config = dict(
    positions='rope',
    bias='none',
    init_std_qkv=0.0395,
    init_std_o=0.00642,
    init_std_up=0.0395,
    learning_rate=0.00178,
    max_grad_norm=1.0,
    schedule='wsd',
    decay_shape='linear',
    final_lr_fraction=0.0,
    train_tokens=182400000,
    max_steps=5567,
)
Each number is 500 + 40 x the weight over its row's rms, rounded and kept within 0 to 999. Layers, rows and columns count from 0. Numbers have three digits each. The size before them is the row's rms in percent of the matrix's.

# gate: layer 7 MLP gate, 448x160, rms 0.0815, rows 125-171, columns 120-159
# up: layer 7 MLP up, 448x160, rms 0.0775, rows 125-171, columns 120-159
# down: layer 7 MLP down (transposed), 448x160, rms 0.0723, rows 125-170, columns 120-159
gate125 096:473530533556505534588507481531589408446479499442585490491490507473492503523480540430523459510594429565487492505518523478
up125 095:481490513468544457435487579491439583517504482501548533482512496490449472481507524496490380530392472529498484513545494464
down125 100:499515555494416514519477527525472522527469555471480500451438440521550507555514459523480553429514544523462456475456476572
gate126 094:472506492523473456448508561441466475571530559503565501458555516521523467527547502524493485507490390436556471514444516423
up126 098:505441603480441507475458491493472481470490483494492538515419505504516420530492486567481410495512555437510453496473526504
down126 097:500493459536507492525506552428474540499470581600483542469486501505471518450522574465565513539455547516534405456462514492
gate127 097:523512481453532476514495493506545490503466476543499469490510509492539560489538489521463501557519477526435489514521474422
up127 099:497416444484560542524531480559493448472512510514497512511486502493517481543559473525486468496539443534437495511546539567
down127 102:419453454512529546526569487469548507490450500471480450498472460434493470531548485546451418479500472504428464559482469391
gate128 103:493481561482467506515524505506501485472484407480447582492442511509526541543561537522478458489487491561522523536528523462
up128 105:502461472477478523494450433503481438436477445518484436437469514542552520465513521469527529545471383449521491494501501498
down128 105:473516487557523499562573531524474452531475450471499511436487509484522523531623513498467468484498540466588623539449546465
gate129 103:555503476500503482484552435426529501504540522462527527413530442524513470486466488405541464480462509509452529475502484591
up129 104:500504491430487508461496468489478518517578472480526465558514486567491459580520504483491495526523461503447433564539506445
down129 107:506554483496490507501548534452453512506479493470498457468474421496496478530502455421580523494482499515449476520578468549
gate130 107:505422448496475471508475503496545540513481498557526482537488516464584529543514420503516531497565537493466473544527523532
up130 103:419574514490464519502419505530532520524538555509456448495555548523521461472570513468430486387454496382544438547460564438
down130 105:517511538533505525469555461516464483485546556435515496493521557526522507479509535456461570455519494508513491511448509468
gate131 097:495514400530445478533452461540522461547516467582468493547467577461487521532481537523512454465498530445521477508421481482
up131 094:452501524509529407460536526503566543467526483419572534477484449609493502480514505491441523567480550551444522482554408512
down131 097:466502482463503434537490430541437569554579494535499547511493520439503534496550526498493515559509510533559474502466490447
gate132 101:468559582423480499472502545494483517498551451562504449583519504530445411528501487531468486531584554506426527541478426522
up132 100:476522556538515432469497528591562507482501543492486457507451460495514475503533537534436490525570536493530513496424496535
down132 099:481521566480548463480523401534508479471484551518459465469476558507523495500481496528434503471568593515501557556497443601
gate133 119:516476532536538531484513584438481530478589592443499527534498501518482450485481455461390527456495525537550492496465452494
up133 108:556541461469552463517530497498479517571500534430509475469490514469490464467489445594542494509554407488514465447506536535
down133 108:501480527473526541464481503555508468502517499570502509524468481484520475582472533464454444492546523520541480551457452469
gate134 095:501579524465476513460557472470502488489496470504492476583441529503495422511493511557438534481518502508528479471473503516
up134 098:464513453498503472485517518527484460573556507457553502412448511464534481538421543454524489530487463437483520489503485440
down134 098:543490548510462508520559517535557476497516528549543495518443519510539449454570468573407497544444527470441487559520463498
gate135 092:481490427457570511481528509511451518569500462466524508473521459503429493481473445466493513490500499492548545460468489500
up135 094:516552466471512526545493508518540462543471498545553473588506483464543507552537477543441504489522518517445500432474537452
down135 096:505472500488526504484534515478562425532536442457515463476511507509533524493473532536446469498507523542532526471477503391
gate136 097:528489471534521463552507454533508536450469522505471531483487509559457464473450512481446517496420524466513512432455511543
up136 095:505499548543489432495472439559485518492511571500545474549517495475473465431481465507468472469510488469522548462465520508
down136 096:541530520533446529473474459531504436498519464490489513531571416471560550510520397481563527578541571588563472496503531537
gate137 102:461549490463428539534494481509487560527493494500434530513466464490457495571634494472481496569523508456539549564482518381
up137 105:451517554468488562429535435489494519555438503452458456484520503450528499495547516540498544542509464457524507450475485410
down137 105:446455519486453548484513494577522555574446508420447513508476483525585456510488487554492467464472453507570535487490443503
gate138 101:544514461572493495541506480530567547492531536482469484470558539545506516490492546451493463503531501545445435486505390504
up138 100:501454595474519457475543478525506520497500567499483561496582538501542416456501472516380520553501502491495515488542500479
down138 102:474552403507474473526472520525551505500569513500546487501573556494512504479474582417428437559515539467451493536487495513
gate139 098:488494403568571502493486471541462479495590461427491523545526520494481481428461428533498495413469467518513417465464523446
up139 103:526472430445459531552530587476402518478489432593521490507474501508539468490518494500461468550454523514523493508569510411
down139 098:427507464484485472491457457444469472463479549451594474442500478527464455473492480443544539473535510461548489603476470514
gate140 086:428506407474499432497564486497509431415589566531615448524480481463517522511495427466508537436580489492536473468505509531
up140 084:501469443506457484527533483449465479403450527535563486459411541462504506466467452417533458462503472490518550458473500561
down140 086:425504532568516440433456522590529467442514515549525504489579551452490526433533490466507491569528522458460558527467541493
gate141 094:501569546523497548402583479476513450595553538507561486497563511427485458471446479521513505482508485467527453475489538447
up141 095:504496468442474479516567501470496498565573504560473444480495480559573458562461491461518504455529572538383488512489493507
down141 095:488453523488498511464440455483475515468488499557537543453516519507509486409550492503510501530451435462553554491542476485
gate142 098:475580517457490543459499532533495526531515475464547467456601515512494448526556417447487459598519501420563481439496508439
up142 100:517424471534463419499493474499478507486545482509478459524433517487515498515377529490517457392511510632491483562524493551
down142 100:517499465490479465588593470497561539483524458500553457493423475562573471478518468486568535508454518508511475478478479548
gate143 099:479508517488453465444514538507543537485475563524468603545535515560458488478489531527525366489494511471492457531474481465
up143 098:515564490509603501489520448543529484559553429442534547436485481455470565547419478479464548530486558539493518459500474530
down143 097:417568491478504500426523552470529556477508504537519591450542494479473526481496477530495450495554474452528496461552495489
gate144 111:514447524493501496492466602513537566494528500512538453514479450578528542538558537515421551438403559449476527503509478572
up144 109:501499464508521519442517505499460467537489505430446498612562479498511539548487530544585463508513417473422450477555526474
down144 112:533533483458538553529520514516470529485513489466518458521484490546562550490574544483520481493388492506511529524518537484
gate145 101:545463468510469500478479520461549486528427470543515560496520537500580488503485494539523515473457535508507562516425506477
up145 102:533516490445550454535502446527518531546458522548525497510508491496506559466471535534556550470478550426551450504532514557
down145 104:495515428522513527524495513492486485523528534552570462491431449517431549543498450522547491471533499538456527537495478530
gate146 101:478550428583534508525556467501407499501467542395481563468495478529463486490453523448469528454497546580550499538489483476
up146 098:485511504530453433529538428518475443521486480565480509572530492510490442534466507475477437574486514575440565507487453468
down146 099:381500563509537519471462499509589493521519558511526508465515515571482482523469486453484527535569537413462503537513516529
gate147 087:485558529495481458534393543461524447548564459509543475492467450522547464539522419536509525439545465522557437550539477574
up147 096:529521474534549532560524483448505504467504495504459519423480525506519501535525449562535461461466476508490503528522555484
down147 090:552581523506504477552506504448485586520472482492495523420498496521475500493539565460499512507477475454494483488537602467
gate148 104:517477478464528539493476528524536550507527526473528450464542479554536523456466499446475513429558536442395508481485525481
up148 106:521448452525462405531505556486516541521547521470498455467556522478548526493413533459470528465523575459487548481543480515
down148 105:539486486447476475532463584474554544533490540469573476437567557495535504555530416566464472489422472408471486459512517489
gate149 093:490491459514482484512542551493479575617444471458488543517443504456528500496484502484558467490529486548521395559532499502
up149 095:554501465547531539446471522484518468430411493521489547516548535544385490479499486539531462502511441480514506463508448516
down149 094:432511498544490507595470530476471535550548491529522515435528452462561461549432505462525525484522504583503485536436507475
gate150 098:514485455502540488465519457547540446464507539483524531477521461501555544505529482536498516582496494494457489434529452502
up150 095:513474521473587486552515475500499482530545500490476517493519510517437515529596489488396486472467482480510485425527523462
down150 095:458513533460553493493603429500562491471524524477530539526479462495510495527525533486425436463469545500418507425494482455
gate151 100:505532456510532515457472459467474510599455491529494492480492507407527503532482462546476465501571397509487469500500476463
up151 099:489511530555523509550519543533520476477508437524484486447596442504520394556486546501466462464550446532468450466468485537
down151 101:419521468552482491488515503504478510532466492496589508480492468414536513517474506539499516460560465460520475522422514522
gate152 106:499479529444496527478490483472447525457486446510497464461552518549491437571566496482476447554520524500476533554531543488
up152 100:467510501443480472522508477432498563535538501506540543578571493572498439554528571456427431505552583529486559567511411469
down152 096:538478480520544456483553482554518490463457489490436486519516502468500489471530486473518514499482537566513482494468503526
gate153 101:461507518489483529463417474497486511526493479502500492511466589502497467474554503568508504571561538519457587548469512498
up153 101:465548470479493457477486440503467513524515476544550508511496525526514453466584472535461469531463516514475443517554549512
down153 102:521559528527584490521495459472512506511510532522538448474547578558526461463560508530487480475518518513504520456533558526
gate154 096:503475537552479523498466513516502481490475579554457562515520479491484522517489498565466513457428431497474455477459584516
up154 093:540580485568465534475510506482467557528547570540481464469505556547496500559509563500421583550599535498473507502496426540
down154 092:447499524463522438542481444500468440485519472480473571542494464389475542463536431536454472475505497561504475470492571441
gate155 097:477549469539472534512475495474539509521490522468525529501515432558488402544415517521484563515483470521528483558482457565
up155 097:496472518535475524568565526483505479471541513522560485490518502518554458499478424468481530447506487500487543512513521539
down155 094:497489481553516450493469482570471514589577474586487505555473517474566557548499558407554505498488445438503520451417506492
gate156 099:489548538579512537448525534468497527563560564516522541481514526478475491457536504574437464552481529515545549437544494439
up156 096:437495502571402526420464510477478463472508422474538430520521486496487517527548466444517447574546548550462482516480431543
down156 097:559495490520438438445537579475482472479527541524421470543506523465471526507480509531510475504479508538544515479519481488
gate157 102:477521478486528442540500522485484476510448472518455576452543525490550569543565514501502545543462557525537489505567540425
up157 103:541546530518470536459534511530480504489497553489532524464547558519520445488579510532486520441542458487467535522468489447
down157 101:493490531460502500509462459471504510596455533498494516552458467474531489540535554429459513512488538488536492496457532489
gate158 102:490493459537502471544490492534483497420581518506459437512575444568482490526492504497454548555539569575556504492428525523
up158 097:532501487543511533503525449443435536525489489586504482426496489518476499491488475450470507536458497478493466510477456430
down158 098:444472532520490429489451507502491506440525494484527522530516525491498501471457455508508529485492491540469407524424475543
gate159 098:457541528499474414523556479491451509550427480564554554498490522421512549435575509531493469505491534460500530502534464448
up159 097:526425485464514480498525475506520449568479484473520497464539469437559503505477509524461495535540509500511572482475545497
down159 096:562573500499515496507432507444569511464570500503467531580514543513413557473499482536566520494505518456432524488566478492
gate160 100:432472458485480452491505474521501491561456491479560524442487484539541448484439450475527531449398538506494489485565460490
up160 101:584526505493484520495559456469539574507589526527544518513522490532490517601480569499505453588576531461548448490482497475
down160 098:427495452514517497528525489483538462568575492479530495518473563460536466499459514520502470474409435508506570549575466498
gate161 096:513547449583428471561523536454543549520504532468445561472551464471460433434466474503531462443471416522471467463470473442
up161 098:494493443475527470528517418515444547508467466454521530501472514596460503498501540495439483512513583432479465531535517421
down161 096:464561437518500497506528558486530467487522508509466494486512540566430511498471499575491543506437438506528504506507434474
gate162 098:512475438520480463486479510534593480461520460484457593546533437511525508512465486523551449452451472460522501501480463500
up162 090:556410481474469542492520529478479506479546509512460538483510455473515517492537548461534532536438447513507500472543513553
down162 094:497526486493502512494558490514522600542462562460462426497529554528454560535526557483462546479497498532455457519502505567
gate163 110:477508522538518507460495475539476497531541483454568401467543482433517493559548493413498485544541526471470545584453492502
up163 105:435503498557538437479499551479525494416495490496527530497459550490479549492449591477469466509469489490538500456529475488
down163 107:437459540516503530481432499485510512490530482483509493523439513482532546470473502597517475492486498499581475406545533558
gate164 098:508529501509444400479497527453550541500581499429581501542516546532509508419515550502536523464407582450511475537419542505
up164 095:482530457513546542559563477522554499508467463495440503531504472492471513527437533479463437504600497479509488541533443546
down164 101:520527479539491498469520461527567489531484445529521595550450408517499508476487546463525492475595510527538583539438432537
gate165 102:477514474522512498483563481436523493556554463373514528498452489474490543494458527439503525479547508496488460527510440479
up165 103:534489539520506489428515517441496542453430511443482473503507568497528510424489515431500508476511495508528476533488536467
down165 104:518525489430509590467489461476525478486448474572513547398421488498496497465526464509512506512516506517503506468517457461
gate166 094:549457547577514423509469496414454551479458502491482465505553525472485548430510507497524523518475463480471507459419535540
up166 097:547482505511560493510513586440486536503554530550508528583576488492505511451505462487533489568482558484456596602494508482
down166 095:522502530485494430553480517544605479451514491472531511498566472424493506439486448424488456512490441539539573603520486597
gate167 103:562502508467479511453505538477517519477520489501439576506535429549493523522517508502505478590506464566445522502459497486
up167 102:457435522565461469457429546537514458486475545530520470461454514560487510450469352495437530493410427461476468519434524525
down167 102:450508525599493483437498555480542535437488534562458502473513522570550491610512467528543434537457499459510509513475520547
gate168 098:471456492396403470510461481493510495512553615499551491522469513512410460537530533466494567415480541489501588493443518498
up168 096:451528496475459549452541482576527496581493554463472555497546464492513515441563504552466541499523404552474491443586490519
down168 096:483433497495517441519490550455473529434534543546473472518483544476545481535454486495454457518524591491537532507488487547
gate169 102:503475490493461465475497485467617513467449485450538530513527530474590548546491446569508513516505566458452526472443479500
up169 101:537432496495510493542536486449505582517536526501490451505492431478513425505514376512478569518456471549480475464517519529
down169 102:508489442541517473523439472434519511525559503441466445531475557521608579544482479500473511513491543504504488453511490466
gate170 103:464535467542458490510545504524503446525525484545444529513594544543479494521439541539489484532523527457540524508519432497
up170 103:523494525444542532499527474564429429504500511587456514499571564537500490521469544510457489531507486456546542485519510504
down170 104:584460535497542477513510453497542431468486470453526444511481499492493536457539477517496563486440508565482492472482518567
gate171 097:478467521517430507458507522494573512500537508379498488480458556535461460499484501471529487517459496415450531492510493487
up171 102:458494508509412476459508507490530540543518516535452462471524469478509502495525559515417542479470492495425524546478481503